python train.py --num_hidden_layers=16 --hidden_size=96 --num_attention_heads=3 --num_key_value_heads=3 --head_dim=32 --intermediate_size=192 --vocab_size=7133 --hidden_act="tanh_gelu" --norm="layernorm" --norm_place="pre" --norm_eps=1e-05 --positions="rope" --rope_theta=10000.0 --rope_fraction=0.5 --qk_norm=false --attn_scale=0.177 --bias="none" --tie_word_embeddings=false --parallel_block=true --init="normal" --init_std_qkv=0.0498 --init_std_o=0.00881 --init_std_up=0.0498 --init_std_down=0.00623 --optimizer="adam_atan2" --learning_rate=0.00191 --lr_mult_o=1.12 --beta1=0.9 --beta2=0.95 --lr_head=0.00603 --max_grad_norm=2.0 --warmup_steps=228 --schedule="wsd" --decay_fraction=0.414 --decay_shape="exp" --final_lr_fraction=0.0 --batch_tokens=[8192, 16384] --max_seq_len=256 --doc_mask=true --train_tokens=130600000 --max_steps=11288 --dataset="wikipedia_en"
Each number is 128 + 32 x the weight over its row's rms, rounded and kept within 0 to 255. Layers, rows and columns count from 0. Numbers have three digits each. The size before them is the row's rms in percent of the matrix's.

# up: layer 2 MLP up, 192x96, rms 0.18, rows 36-104, columns 0-95
# down: layer 2 MLP down (transposed), 192x96, rms 0.141, rows 36-104, columns 0-95
up36 090:135109152163115064167115126067147124132127155120116124164152125160169155099092170143102124099121155171159128123042170150139160043098115112167143096151079085154151163117103145119159217148115118122122113126196168109126078133111158152092099129176076109137095098085130122186152109177150113148
down36 102:147090124150189191133159122105086101120148084138174103134152064053090113151154147102156123158189143123156159107175121115119113077058099149071110102119129165213109084133137144126123047134136152135135067126097111138132152108129152126117167112159167137136168118119080129172154175118172113113
up37 103:160142092143085128122132157103196189130156131149147138134070150104203122093069139150153158111087175108120131108148126133117106140122139089167155127166121096105119176168098120097096131100134122119076102192173204081103068187162131104125082127166067128088121072128134122108167093160111151124
down37 085:100109124099163142138186116063116134132167104119120134126103077111134139130098122164125144130099108176129120192133070087129102153104135121146130060128182178125109223114135095133138131126140133073081149078117157105155175098162049168172124131156123070130154142128182108148122178058104153111
up38 106:160125116098159113121151167073122140238109082156147127160111146099127093107082079153144122155100083093112167114131156096131170098106051122118143210076142110125137135192098161141102171111148124135138126106159136148162138157112134136131102127151042082135086123128161133079167143179113147162
down38 111:148168127105130163134077150108213111175167121110164077083121088057165107156096116159134139106102087100125172124173105141161119174100125140108113095117159066150119095131143204132088104130126124179199162124145106053126125144152134119153100154144109115142120087084154177131114144067112178135
up39 103:097194142119060135119094094167138155131100182152103151069171124117166185147100116129165146135083158152146097117088160186114138150135076068107130161166100115129130180149111080146096135129146134122194133063105150086104170121141192140122078140157098126154065134062130147106149092147107116139
down39 104:191095158114141108168112078117142084139189043147126134118111158111158156123084170066130089125134172149132130092142103067117139119152110203082066135165113086154137092103131114079094146147111166062140120129120161149138175124111100156100123154178147144181152153109174144089095132106130181143
up40 106:141150091131112114113167185189121106139143203108108177105127113088125121125104155190139141103090207119113188093075092117119094136141153126130127127111148085097079171147120087143122131087129112133093109148117189121072084172183163158091164098179158152087137079144108133090180118142092156108
down40 110:092110125084173181132115161134122141116100161166135150140057089175159152151113126124125083118070081130137161157168065145140119151119108106171114095118175074116124156154066164098134153098148158119165136081129079118135120167091115184109145122175118109135104095155179131116110204082060175161
up41 090:138140103053124086086169215139133162142126141108174140142122088127131099126109147161095127164125168104120134126123122106160114125165150118161126114025152143109113204150094098143124149063078122105160096168161140194114096193124122165121111073120144140105077091127106123119108135198128090147
down41 098:114124119216126140129136053085092077138091129110125189122131122117142148154138087120195133132124105206178114132137114177091116093141120162108154155152097124185182079104125097156147119136127143102115140139059107090139214136112102085093187143125133113134190134170121103137140102070130124125
up42 097:089160188119115134090128126118092135142126116154117157021076117194160085134076117133106148147096193084077157132095159138094118186143146136095141146151063137138131143114160073112131071137118120129173141111157185127150176156105162129081094119167135154156117087173119123110174079153108123108
down42 097:198147104066185137164172154140141153099149095108067079116147145109098139061121114138146130114145083115128151165170078096112148066139093183119141095066124140138178128113155102122095153115074145099114107105126163112148124100129123148205132186145191111138061149134151183108110118111122157093
up43 095:155123154119095163118172159125158162157059132133178127128088136169161080137088150109124159164103129109058126119113147105157114127158124196145159117173152156085129146148137105091111130133111115185113136161220178080083097137158107092148107076136135067100102073118182124161155059111126105127
down43 091:131081147153074089118170144135138118098136144099116097160153156101158119127161188086154100152186125082154125148119117131111089111148154115200131171145140141058094149121135157142145104124099107192102123142083134118183128089113110169116090130010143125126172187099067144081128135124179144136
up44 011:097097118113056144100153147148122108119101115053101032050094123076077162095092161109093158148109147144109143201127120134139142131124088114110090051137137114128128126116151154129159121138133072081101188135090111143152150098106086087151109153113101109106116147135100125109205108163146101149
down44 004:074115155134106149130116126110164116152104133059146079121114103076136051158149107137159123099091092135151137088094158161169111174144141114137154094152107159192129138079143124141087147121084100068137135179103121153108184120135115092074154143066068087192132117135117126124124170070091147062
up45 089:129106128127112121143070155111125132099143122115165146105100105130133159166126130173127124121094108211079161122180044148153147162105172143131115071152123140161057103099095133084054131119150148185143116148142121149122111104098153167177103126246086123129125132111112073139111084162131120156
down45 101:157136164105135140128128127107092166131144132123138080151116136138130145166164126084107106128255183102113068114135072122076158126117125080131138132123117077141124083141156088074153148164059101114096133142128122164125142105150098176128106177098185138133135156138202142091097155141172107161
up46 108:137137111077117091087149168164204157131066142120162146102156108097160112139128148141169128131125162143088136095108111125150127156168128083158161153149143172074105182091085112129064148090119194059102097100176176192137129132167147136104106067119078133138099083098158161134164120172114119127
down46 089:134140099133123147176124092159058146128161114121115112109097102166143118143155107119132139154237122150123116141047181125098093066123151131106148129104136095125162124136150130084172131175151138127189119124143110113105148161056151129149188153020114110114134144144097099137107134175193102122
up47 114:170123142099075097163111157151191152132106111090164148142132139086116114194122074189138104128063172127159111156110089123140129156173144176100109109047123140091120187163107111165126167127092119153152080111129119124125128157158160146112121074159104122104092156188116154095171130139052127068
down47 124:189109075121117128148075205121151118095173129120153153078142199094131167159139081160144095098053146104081102136140146153113154116134128122104138103087115143133131157211124152160098148143134107158124126184091159146179103156157163124076102105161118115078103133163106126082140145115047121098
up48 105:168110097095063135110118182133139176152060100123154116168052167175203174072075159151128169169094095092093146074125107100121142181115106142153131137124122116139130088134132171131111071103135164102155151108181146119130111114091084148159149161170101094154118130191116142095095093107126144126
down48 104:128146204186105155100117088164156134111149111092134088112161110124161137143091164146145168139193176112075134112160109148076114050129098090147141087051132120140096139186103118064156121171110157144172092108112116142105129132152139111148150167100114143105047138151111178116079118145163139173
up49 109:135106064138101129158103146110136096142129187089174146150045122143149123162041139144140130099098154102137164118166061092096111163142145088167195147121095125096114136143149094163079123167113171162058148122176142105078099138142173115141085099151131127112106109137195135175180101117128129119
down49 096:104148147120153074132162139100077153200196124178102083168099114130082113174093107085155174094161176193107077139107176122111115115141154155113137111108167133113072140094163105132136164146161072118087114148092136168150135124178086135171161112065096141110086094103131098167142085125143106136
up50 108:108128113135091118137129123097159105092109093140185136204077118171146137128081124144099095177092119120100089140142099097201084118134165177146158091090104182099120122177137179099118147189071097153099113192177154116152125085126118139160074094151108080161143142177156101162140130173141144102
down50 099:104191103116084177073136098169168127138153127065134147061123194109108175120194124098145181162099145107111150120137137109078129160164122069124112197184159136162108106114153151161128125135116159066091060147087114113145178128096125141103153138140143130099119131119086145142117084108086181141
up51 102:113145194116148133076171149072087144166141080192154126079124109147096096133095062156114135181101116128069119110094155114136133166138074186070112134097160120153139121159154139105110147142076118162193117148181119163161161149123125162152137153159072083133126115106182108113156102174083093118
down51 107:131144099105122131094145115131174130097131080158148111128095080059150170124113124131129185105087103071114124155168077165132132122109124120126123131139131098109120163135175208086128106135080090146182171156154118053101161161168146100178177211137151136165101060101168136082132161123102136145
up52 107:113083098140110132085173161111141142109123126104165164113113140145173136167090142186091065087071145126099118122157139161161128142145143155197141109083132174103100116151120127119106069165145102197131081154108155133160098129091113160104136087184153162099156102179143124105176055193107125071
down52 107:144134106128151134207129102079151153117111092115159174182125078173078134155136083120117114094087153123062078189182175131121111108100161111111153126110074122145172126091111115075162106164158103101141158173131136109115113133104144161110165072170099151193092100096169097115145173161096112162
up53 111:181135174146132117154115139168144161140140154082140149153184155095111118184128160140107098172092120141120101145125140091164107165172121102134187137117131110079180136129143128173116079101060102185130068123076117085098138085128168120098136108154126079089095098149150153157168071135026118143
down53 094:161103158123101122110115130161144140114131114100160143083201134122109165090169098132122142100100155137086093134128124145117145143174111079154076096052064168110163138113083145196103157165180117123132157169178090157170078102123178145163093084099108093123173114139189117077095111107098172143
up54 099:115131122071128069178147144157169153173084164128110186137104170084152132096098098168115171167129118159067140120100200075167175166154094157139139161105115150077185121121058148131086119121127149103148099095146149106101162090106116146143132147123162074167133084129092173141123072113135149166
down54 096:134094121137127158104121156119134138116062082178120120153125125142126084132110187075142136133022140169105085120167118146164133094138127100151136094095138105118061089164185143186150085161135113136168090101149087114169134132136124083070198114149145170106126156123125117168163134101072190107
up55 110:122113137153122032168133152129234138141101092120108107126152151122185161101108136198107087104117115195132149127066169123158187085105089111165126115122150093131179144111100155112154133098131115114172089079124170110155118130130157141078140108160090082060133119141165103138148102170124130146
down55 112:100123125144208142093132149158074120105174155124110098181113120094127136161175165071159127123117119117151176107115171155052115056101101131149106169153098116201128153186127084137093055120149130128129151152115125170157133125142090119141120098136200135136094168145144142118140067115134056103
up56 096:147195172104146184083143139131104119123103159120076144087118134118121129114112108130159153202079140131126113102152164140101147163174109129059106167159105161100141134138115113105072082157111134144158120119122156142087120124165150132227167131153125060090120117126134162079174084100038097141
down56 098:118125135177103144176168128089155142145170073103136150146125168120094127147133143116134134198076126123143139155146112084054119114164093177090106123177125066092130154130172109152147125143124105081092154066064124183130183120095116122174057094207154129134111146086123146096167134123097119100
up57 103:084115111077130073121195151129105137130153122107129190157156072089117146138107079160139102152081156101111168141169096157168085129122132176153107106105126130122079130163044146166080148139139097127118073145155130185112081142081191127123184169186106147092135084149126102127113127182132161117
down57 099:120139171119127125087097138067100137108129105175100107116135100154114160104156124084105081086215109124133126156121142167132072197126134099166142031123145115132159147121111161081169162160162075128134099208175105137129176143158136130124113111101125081109164125113134104115120119183204167120
up58 096:156167159114118166089123137126131143105076142082107179109115134130169133111096143123193131139078121138141107144154137122128161178171140118087074160185118179102131152140155122130053081154118176140144100084112158160100110079161143080184165093157116088110111122143176164101162083112032100157
down58 110:151106162193080098178180139136168134144176094108113186158120153103131146136103138137120125168099148147138089136136150098100136123163089133083099126172163035124164131144126102160153137170130133087101116055055142191142161125108129109115094142201127118144135115048120136065112087142130103116
up59 096:097172162150156131100165089204119067144128118102101109149158110133110078147071127145145080086090107137157149163126150157168105186199159112109112099135174133128096126113110103118089152102046111215100085126110123145088153103157169109134114127177116169159128125147088131153137115161059118152
down59 094:144123150147149121164135089121096138088086211114142078138122141121144080058179093143125143156163127113140123105121133124128173109103145141124124157169136155164116102142130127157159124137115073064173174149124157071135072093072130124193109160052212119170108130131149184143111103132155109070
up60 071:102156061096141160142122139144130113140087129113162147158074077117191120120067117181145164163099139130111186133178110103079099106099092086127157187139093126125131108110070146177098097155165092098116144109148152179098160157123160137168080164190134101152145108144159151119093137121152188060
down60 090:131088082109149122110171149173125152106119109152143164146132177125091131136141129135140123140243146110107114108124118137163125114000153156062137146140138095196102191161121170135135140131117123115150111139093119107098129122113134101147120108152098120115121135140094139166150083119156124124
up61 108:156138129156114156189186180128136154137065116120152187127102064167136142150126126114169088167089123137084115075145105121161125118150159163128209076130138126089088119116095093174090177093157086163161129163156187117128117153114142103179110101131147116124103036137162121143168102145106102151
down61 096:113147170149141078098107115104166152124097130132121102127170134130132121137206150138124105117188156110151120131175154114141180133145085131137117133159135131000126170078136137148124167161087059160104153181120091149136106151153088108117135112004150115116129115162099125123109120108144152094
up62 088:115177154078147092162139111117101088107131117102089161132157150063093085100114079171124153157093152110119202081144142072167103166121142153115153161101093151129132152158044156111066130145086103132121087120149178186110193131128158147150139163165127109131146144183125127119171125173109170081
down62 091:156085115149139141056115126141100126099146109172121132121120135111084136155165193080097132076150140100191142181072156107197082163068177146142113088110117063162099165091140142135099133102130095143130106089113151099123143137116161120088126081130158074089179149149171111152175109172181148131
up63 100:122113123082124122119109180137133152161091126080154134130090082138149092127102041149148125151118186171070156193187158120088140163129111094110148140154096153085125158108092128142062127142135156127170098134177133195055123159135131177141116117132145097139084045121132178154112091145132150097
down63 082:107135100155078121077105125097124116083169076101158142143111144111161144081119154115130133115176144093121144113122151122108126099080109149032099146118095124191175115140131151165164150163160046089112176115108166068090095131168145137112123123097118157200171170161128204140165133098117149146
up64 085:115090116086118122183152129097179156106115093121165148091074129123167091163091080161156092087065138101084158188176111102065138133124160146107143135150168149105086157147151100143088120170136152132117152169161126152153072142103203122098155087179096132077136099161140143111155063140103089128
down64 106:109129121113162157119116112083163106107196165125111174170155082156157155125113136109178133122070126152109141153082153105119069115152154164112150136141130129075091150118096133209115110146189045058128145110077108156142163093138151154118147128207084130087172148153111076152106139149099099108
up65 104:148111182146166143161156199165139173170121130125102138077096169171086081138147091110173053143105119102140152099152088138194156183160165080118119072092178097116086152116115133158088175100084127166081103150138098114098142109136105169129123119139075132115066151146129142147153117135083125165
down65 094:149170112074126117191070146158127077124185155107156152104118094102108150096052151192154191146153127091033126122055113129136127060103106128127193126103130172111168138167158168110149145133144136116179125107127113169150115153153114124132186157141117129142132097141075118152142108123140116085
up66 108:154092131114077145175147113123218166110083071119164121087142147127156105081133152145187117078079112169122122143125140132094158173117144082166161110127105164128071125101053158143117112137090124098106160129071137148168136132143181159068114121174096160111123100138141144168160146202090101145
down66 113:018153121123108124174106126102071084094117147128107118139138134157112173152160143113137084121155093134147096086134158104103193168169120127169150146086146143143163091094149106120121206045160136088125123100151073064123191144106128138162154118138115161103139096170122105164157141132183148133
up67 096:129110074057177101150098199067123142148157134054105164138115171075137139133094137211125149168102142100107171142103168115133130108121136148142167092075076147100115122195116147123104148100150128133098105140157130174104115148091127163101104073161146112130144072151148113148172113195122165106
down67 086:159171091119113133125093172117207119148075126179106167063136125178109112102185113164116127066096135115132131104158164113180039143105134110140160098125160113133205138127131142083132113175133060152111153145101107110126128077123112122118136095173070059134167099161148119128179133147122140119
up68 088:113091124089142151151168175111131163132103131113122124092106128119172086060093196174117172161103131121140159116111186127120181125098111114144134137105123103128125097136097162184057121105166091148134148150183170159119068146078118094110092178172073121136146071183180095171123123120133170084
down68 092:187085115096125152141158181163146127117115134161126118091166132145066127164160123125083193086159132143143094120100129132153110098000141159108130116079171126178132188113099120104142152130100107170127102136143137063110140105121119099131149082131124139132109128110149152158156099114136154168
up69 102:143163122078099084191184133091095127180096101105144178141114108129113171125097115185104110154108193103137190128137103116188137102115134106140174132112128084097108160161057159157092162153093110118072102142172153163115108142079177133099072072143104144166102157167140135138180126137141137093
down69 100:113102108095067143156133150114131126115116124199167115155143143158127086150049152158092133135068168127113144099122138138074096150139186202138110154125190154142096094089113187171139097149107143172154126048098104108158172151140078136149093100165097099106152106103104156130104110134131148057
up70 097:055105138136124108114178118163125125131104106134096120132131151133153088059115135079203136090094128196107168108132117126100182147125090081164109176135139150138085151146117101142073096152152177115087153114156099119144199175179113109160100092181091170159184116100150128172111095109074132122
down70 102:123135125093093147126088107140098064091109123116091074114159181123138157158160104055095131102092154126123154099166120158115135083144131203125149165102102157133065140065110121158089115101078194116104192154179082105119157156140107109137089154148161161144181126152213135130126157099123136137
up71 111:179148150082178113165175127138136109181081156110118123148147127080118091126106122157138163154118129182140156122094170111153154114133089122066126107097138131122166184101048155121068127092105159077135128092131131128055188142188160198144134157137085062092123121087093129161119124158115117152
down71 095:151122101182116150100092140157177099140162092149161113126139127130137140126138148082108143134141149115089063145124115112212068103147105023151119132154178126103048124105156145132125072155162113210141122091187105115145104127128179093083170087100156148149127127165110101097138133110158129162
up72 095:139143114056117099093164234164180176162088161165147168089111140165128113085114142138123119166123141129128097081114120102175200149193125078134111147064151159070134187135141107124091142099101152187160133118159112139116133101140118144105101083119103094129081165144144150097109138132111097153
down72 096:124105094197146139177130077066039134125133117136112143169176086097138141153129134135113117097118106128119176116118153157113115100072122149137170124159124121229128065134107135084158098191122126064115145080105150090149110177111134125106176181148123147137198112142112116168170117114142147101
up73 093:125137114088095108134088141142143155140085175129122153136151151109095118102122108108170098159118158201121130112119132089132156152155121039142188186098101140068129203127120142112105178177122145147166103121171141166114183110143091177129084088119154121149088072088151178099208115155108131140
down73 074:158153160138120115132103110137115133086150083101116161187130097121127135143169146129082088151232107128128127152178169170138174123137130133105117129190160101112097135129109135134160130097141122110138136090099107073134125127129150115141143140000102154115149132154100109131110107118107091137
up74 091:157121147154127102126197122100113104146140203120123113134129158120142059125112151120121072124102122213160145100111152093132172099107141133103132117134154074152080151091134160091128117139150184120054158106203132135118078105165147114076111108237069147110134151136136135101142092152100121137
down74 102:136133136164158118074099122068067177131164120145174092096146110126107127163127182089133168147190153086139115104163139115145140081133079117101144115137095143185094138110100140100126118069129157119128180071084134163082135134128126127175114084103159118132184146192186164147076189086173113131
up75 088:104111194157098108148155126078087126180165145158176137135093108116112150127076126133151117114101136115088185129118081136108187177108098109119120157125060073150135127157169148097122098097144147100146174144189121149138161161105155128104090118216067162118108082068115091133169130084095093148
down75 096:151155133092129154078113142072141107139147151126094103159077114107097109137115117120109178081179141156123114180166123064055171090095133144152138128088146151114148105104187101120092137095094130111184156078124136074071152156221138149157147121132132185147129118151155129128076199157151117098
up76 119:177157117141175083090120124076142175094115126118151173122072132100111109095104113174136149156083111111150130147112167116111166138120074133156173117068124155110190136172132183103161092104090112099174103136148139156124170171123137172090141110192139092135123086129085160074166079179084068149
down76 122:152163086143212111107109151139117072073122137126115110149144156108153181113095099129157159098113115140131115073106127136149106088129135100137134161067108157134180141152105159142148055103112150101099094189079148081100192095171095125191152115057134184161095106156131154107163116179121120103
up77 081:144135094132097104145156147129166147165155183111113123136158133124149110152102132154085094108118169193114162132056131128129163141111131105168141142101100151093131169072036108104086179083129079185133136160169144129108119161105123166152055104127143122132089051158075079157136096187147123153
down77 086:090126123126143173142096102129114152088094115169154197159145094127084170107111119107205105120179127102149091141180180154100138127145089125118128116186143156099147109151125124143134102163119166082148123065085117110164164081130171064097138125064097135137129191105140199081177094089139140107
up78 107:167116080061145136171135116114156099177083105070141144194170129078134149089108102163150084155098118176119158103157135076138116086110132077140221126108162068111119131120137174177141180134116136108097145131124124149167118097124148139095092110169142113156110162068136179115174139092116086158
down78 110:137139145089137171097088141180156080142119084148090091112145142122075114120138130108158135117188108096139174107151102060172135161062151121107151092083143114154178205134173229094170119126098116148128159100139148113054113148085139122112145157135115116176121121080130130097149161127148181126
up79 098:164127077081134086114110183115181206150090110124173142123058137134146135133104111221107099162094134121121172144146110135092092154112153123160147161107109113100107141122128164145110064107123113136147155159135154130136095138052153190088094099181100039174121102142152146140136102132134091112
down79 103:112125131109123188060135117178148102153177108130156106135095192108129158126106166126141151113141162151107151117174065133088104131127167074120175159085084148164135156146078137139099134173159138172188116115156101092093093095084146117127105231129121118089084092152097163144113103107154065138
up80 107:177104143143116110116115112137147138138085114085122130157115122143144079163108136190116114173093137183109097155140126025195091143105160171090117148104137130120193137088141168116074071141063163186105107116141165126131106114127095163187112122180130099105130124172163142123161102168090070121
down80 108:078159107163096132088118109067180112170082117208133104122131129099174159108144166120160168086060129163105082111087088134125162122146136117128133195192089110099123111104108132156113086160139144046113138090161129147127163161107112176094104129166112170143136185156113140171131146102089106088
up81 105:155135124149202098178136126130168098126086092110097138185172182105127081082114124155091115114090106162068168164114172120124144113121121150137171084099117175101121109121093148148165151105034098111132099158115097191126120143156151176113174110160143090104182120160127194167130118110101084144
down81 093:105175161059132156100057149073138110148162074119110122129129149154110175140173132126126142094149102153177100081091143117170136126122125146187151115101165119137242099093131181171115145133144077110086136127187138132106144077136080165138119142138094129122157137109136078133087169067156121121
up82 105:157144115065100099107126195099128178141121157112188133138071097151121160162057132180102134190109129145115156063113137144172153178114114095160122118116163077133113131132141144107069133086121145162136139129201148157064128142104123176146042093166102107178079124103121117140133096135141110136
down82 107:148107154111132190118123136098126103117123105178183142136138116123111092171126140095106172143255179084088125148181045127123141108050106094133114156144112124178136148146119140077185118163099105135126145112123115110057154112139080171130108147122135120114111181106135150095109140090151144136
up83 011:124099155114066118096135121167106151108151085085139194072134165129132096122123111161188137160125117136136083076085179119099121101135169158119109134157130111119162131086108123136146134173155116122104053109121077103131135234145040170099095125140104121110111136185134118130153155097198117158
down83 005:106131130106115173163170143149084155130161138089110156088129108132080149096111111070091116186119148192101102116136143100179147112144082125189179101129126095173112089128128153113117134102104123081146172177145203090135134097069171133108144114169076085096107094197125145130112169126134112054
up84 095:110159076102110149141144177198204154164048162102178148149170159143164143175081132120121103197121141125117103082144139103128166146136082091136156184137096132078144199136099156144115159131150109152100114099102132116069177079133106123141061115124125095138108109160174161126093121142130131103
down84 089:108106212102128148120126106115086103080177098142078104150118083131099102111157126091162093065107125119159172132117143156117107146148158188132141106150133120196156086122155173134155109165110109140139200133098096090215073167111131137124148119089170131132147125100058099096182131113130185144
up85 112:134117163157109125146136151180166115150115163097085151157163107112120128130101128149179099109102094144157091141080114132226117151168134111179126105102113153115140134127085119173132129097041129208172090086106104115101122143219162092162107136165130139070093084096156108141106124157082113150
down85 121:185092137082136150137142188110132089072119121087151093105135164193087094111131102188140130138085160136132125137057086104191168151194096122134115115103120108089119151097115159136132142172122143165167125143217126100166126113112101106138119140167167083094077080150186129112111090150089150133
up86 102:154141116181092117137141143139170154159159199095122095172171166141105137170043113156091117114107095179154153103101168106137181163119090102138088093142165099129157134096088145095091151078123111169097099126133126072075122102200127119112119161181135117107124095133093149126126061120116082185
down86 113:110134155154118132129138102080096125142152058102127129126148088111156097175166132076121162150214167104101084126143131116118122120028140147071142141176065146216155171132179111088197115126107131122156128142044165117107151130081083147114158124125168121131131133115150131131149144155149130144
up87 107:153055138141149127137189130114209099114037119113157170084167101146144075125106144147116108069084122123117130149117126181154155138125121120190140067092138177107078120155101082101135157145122133159111136143120108195130102138190175137076136068183141133095110114142157112146148100166137126127
down87 104:075116161115113092158120140138139101108157112066109106125182121160129205123110127135127110088160112146082153087143206131134110071112149099144120122089090112110177106111105137159151175156174083130069130207138078084125129126153102186147176097139190186099171109134136101133140129138185153102
up88 108:159163121146156131202133157082147125157029124137158157101132138162104174114102096168130131131098099095112152106071128154110188074105092102149148086131137154128132120120106139181119204153120090154186148181164098151132114128077156173118054132163120086145108084130140114157131152118134061117
down88 107:107073150046151161135085159126133102139131130162104149127100122149159196221146133115133194080159130158171191128127177094114132147111130164115128062152140100140161112098162120083081120090090182151117108138096108144124097153113125129138108138178086139121108095096138164085070166111166115086
up89 109:199128152141094105118121141154177140128054126146145210099078112150174128149114153115140156113087128139117118113106117126168108103141117119120154146183146146095217144122157120100163091130113142138153094107163228084121123095145155107153124121160119068095100133146131142083131032108098096166
down89 112:120109126188082078164171101091113153103146146107097184169129170115147120135123146116069160213088133127150126155108118129128128129099139188105076156127072096166132118155109152123129130132169115127152135149071178125186140173096075121129097126168089149167145084141075173032149102120136138117
up90 100:133157101093115161167149170145135106108144117080158155132095128084159084157043128151103160183093108089152142178138152117119130150116126105102121127128078149114161161147048169191094135111110097173100130167144129144075186122111193091159081146163103125130122104175148097146087124088104140055
down90 100:163124144102114139131153125109104201109116156186109139124138137109100114165102115182089171106172109131169132127139159092099097120080128159139138156102160170198079150106134150124179205124116095150138140009091124105116104094105062148131055160142107112099134131101129072144167117125153132146
up91 091:147066116110122142151131145085158154176120065149172113171073158115156158141066126207102139166110089110051140129095119110098171145108095148108127173066101104138126116169130160101096101106134172126146141138133116118182133167124093172151160116151065038154155140115132093153130127172093116114
down91 092:108141154165120184111105127143142156104164139114118085113124154128113148149067079148173173066162062102157180156183169153086109118084138089124163094108197085170137151144128180134092124166071125170112177120067054114137115137168129120143130096111112144119096095121103155163124110084148126175
up92 092:129168052119132162096106170162155141127112127111180145121094128152206141137080112166154143138114121113141147078180139152099100135105087045171150161175109108139083104134086127173073106114184088117146113073124183155097147142119122119122070131173101110174102120139122184086099129141134188102
down92 102:126127110077141151106190160151130128105140144116172115113120150122081092151133141113084111099255164121105127129155148117162144136000142114076123123158104146190114152177149160120142077123103116129118112137087127136111154129144134070159130109120138107117134161153091127149127124096168133113
up93 102:181074140124113119117147153118149166115132173114174164089180142075131146128134117162109126094076151144120125138141148178167121123143128061156112127141150126086094176206100132129064119145130086155136066166093202110068076135148173189100112091165115109084141101134113139114157105176105171111
down93 092:119117126144079149134109155132129143100160134097137144110103092150101128115169123119056142091124116149107067181147149177145125143118163153181103103133170111091174114117100102065164161093164024104140132173130159126126163167116119136111175098146091081144129141136178110139083239115165122151
up94 103:164147108132089167120158166179191134116128164107178154106077157153135140150098086124136119141088164086141161081176059104125117195137176111146192134160110085077090195168115116133072126121143100144115150163145147117093155114102165119105090115150137090097051146155078165141146119092107129114
down94 094:126096145111126188123130180069179153155152139140031091137083127088092164119134149097085142134128156136101110182105167137120102131088137145113095115115149155078102152125165127091067109095179087155129095094117145182151162137137099172172111125072141143147166108061178145130162190105158138126
up95 072:136120129065111103168165123147108136195121106104140137148151092069130104131081105157103128118103137158104228127144125090144143127091100119090127145144166094148097157127023170133047150168143093128101101129169208140139103116138153121139121146200072137115114130111135096114112119156144172157
down95 073:125069111124087127127157181115065180104163127119169089112155170160107126188208109076133113094181142084147106142122144156141122121012148123103172127110124085179118159108117109100156131135115092142127116117134086098134160138137127112128124084137192082138118111094166139129156134156191069134
up96 082:124100085116141122111161155146120158148152111123174115159101068074162117127096133168126095155096107129101173107199117107154127116098096152137127149162157090151098100126096170133051093125164066117150105136150177198156102133089124107138150165206042075122114080144100088131114121153152171139
down96 089:169098141096108091119134130127128168092201140127143132101135146173094121150185123112117049113202136148123097125091133164126139130017171116097216120088123072139132151135107106100174170092116122167159080150160127129115158133145103117143122065146131116128104142083156140157127114194131101155
up97 104:176119103058068036138198186129150209145119115143174146143112118111160140107077148134123160095114129125134134119136116052150141163160121124163129169132127103113151138142090112131082146130123149107095049130174167126142060133144197084092156134123085118101146121123133138117141060136124132136
down97 095:102080132092163145145228193150144093148156131140136157129117090105145128159119151137113118147086136151057142137082181100146145065128134098137149092114119141091108200113225153115117153103129129179152078058140098147099107121103141135141153098151108092080117113081150127150128131150176122080
up98 093:190105157118140112165104153129158107095111115060102168076134160077125100127151095118150158099096123083126150166170124149109139186113139084133171097100128166123122130150087141201076092112064143135093122186086134144114145145159220157116138105168140110095098158111137157160173124082075097154
down98 087:111208120103099141163131194180137153107117087137119091120107134116118144090150131177089096124166151084160112145128131139118179092153080100174112148099110130092141124078173093069101165091107069076123112048180146103132137140137159143185154100144107152119134118147129060104149160112185138180
up99 118:168118147028138140157142141110073170199088130122154196124109126131097124131116123140123108194118165107104166087157129068177145161133136120091165122061124088138072144142119155162108137160070176115097116079193117157101128126073146127129134136140077131139122127118153125135195116174117087139
down99 109:106131148128159136087105088131162109180123101181140185096144028156155108137079160080168151121118176095113101155149141142105092135196112137119146130127101197125132126129109127199146129083132142133099113065081149132116145159105096103152144130181099163150135106066146090135083145112122192075
up100 095:053107186108146143117126115121115155170119129141085127085069156138143100094095062107199141115085155086122128140148095196088140109140099131105110137160133142147131160197130087120134096125151161074133114122219116129123126175125164087152117109198079124122099176095115144145098086127088163160
down100 099:132121118057124135155127126122192166100137094145126067132160129099095140112103146115124102113137144131133092117124147118101161100178112188109144164159165136092150158143177116169069169110105078070093214104148125147151108118172134132134080179125133067074079183113129187050104133125135124140
up101 113:133144131125104107180126118080143184133129097084101138186147138111137153085113175170138125123087133102133118183081154077133130157149145156203162146128103087097124147158113159130156130100046119200087118130122191098131064135119111091121076107139147174129105094173143109125184093185080096125
down101 123:102128116099102134126112153131193177186054156150129146095126134146142135161079087158144122186024141078061105136097118147115138156171126096144100166065074138112134121169102104145163127169124168139108115077132148121105141220088114148138113116194126146148137094106163125117150112133109115130
up102 096:165144133157132114167112121115119182129112092090154127098115130158159199146106154187116109127102101138038115109108195135117166143118131096125200073135138137092091133155148122120141117128152071177177139168129172155115101177109110157068071095140147171175170059149104116140115084171116140110
down102 087:122153109122158102124118155150113091105131138165097114091132112131106135104146073096131201070178116084189112125164166148184094153158095140090141139137157129069182105130115125088160167142123065164144145176087086136164135146122113090131135166064050102078133144139181136088155140073162101141
up103 103:165104102141136060160161135164192063127075135139172097137113177150187169144084125149098122084114090139056125061077138117123200116141073131113123130117183146123165121096130081174138130120153145110153116117107118113164094118128156146148147143147130103061174112152114122177103105078112069134
down103 105:112157223142127163142135102097083112128159139064099136158123115084144113165148124137125163123167175149156185149146152137114113080152137130097204165137152110107111080133077080081124200149113098130139140102079154143121136075143072133095127130159126142125092044130130177134089086105124111188
up104 109:144130094164095114101134154155140155132126246144108159099096157114127095118094162116178135109083154139159120075085113142099141167126170126152127105129138108123100115163163110126176115081117132127128121099153146111063098109151163107056131167176155153106100079163063205076149076125094146140
down104 101:075069172117180129140175147083131131100179121108101146160094065140093181152112142098062100078092122139125126154186112160163127183087129130078105124107173076144157099092103108090150150130155161121136120086093149099204124170120098167145112147154150103185115110126133128114096155129120198113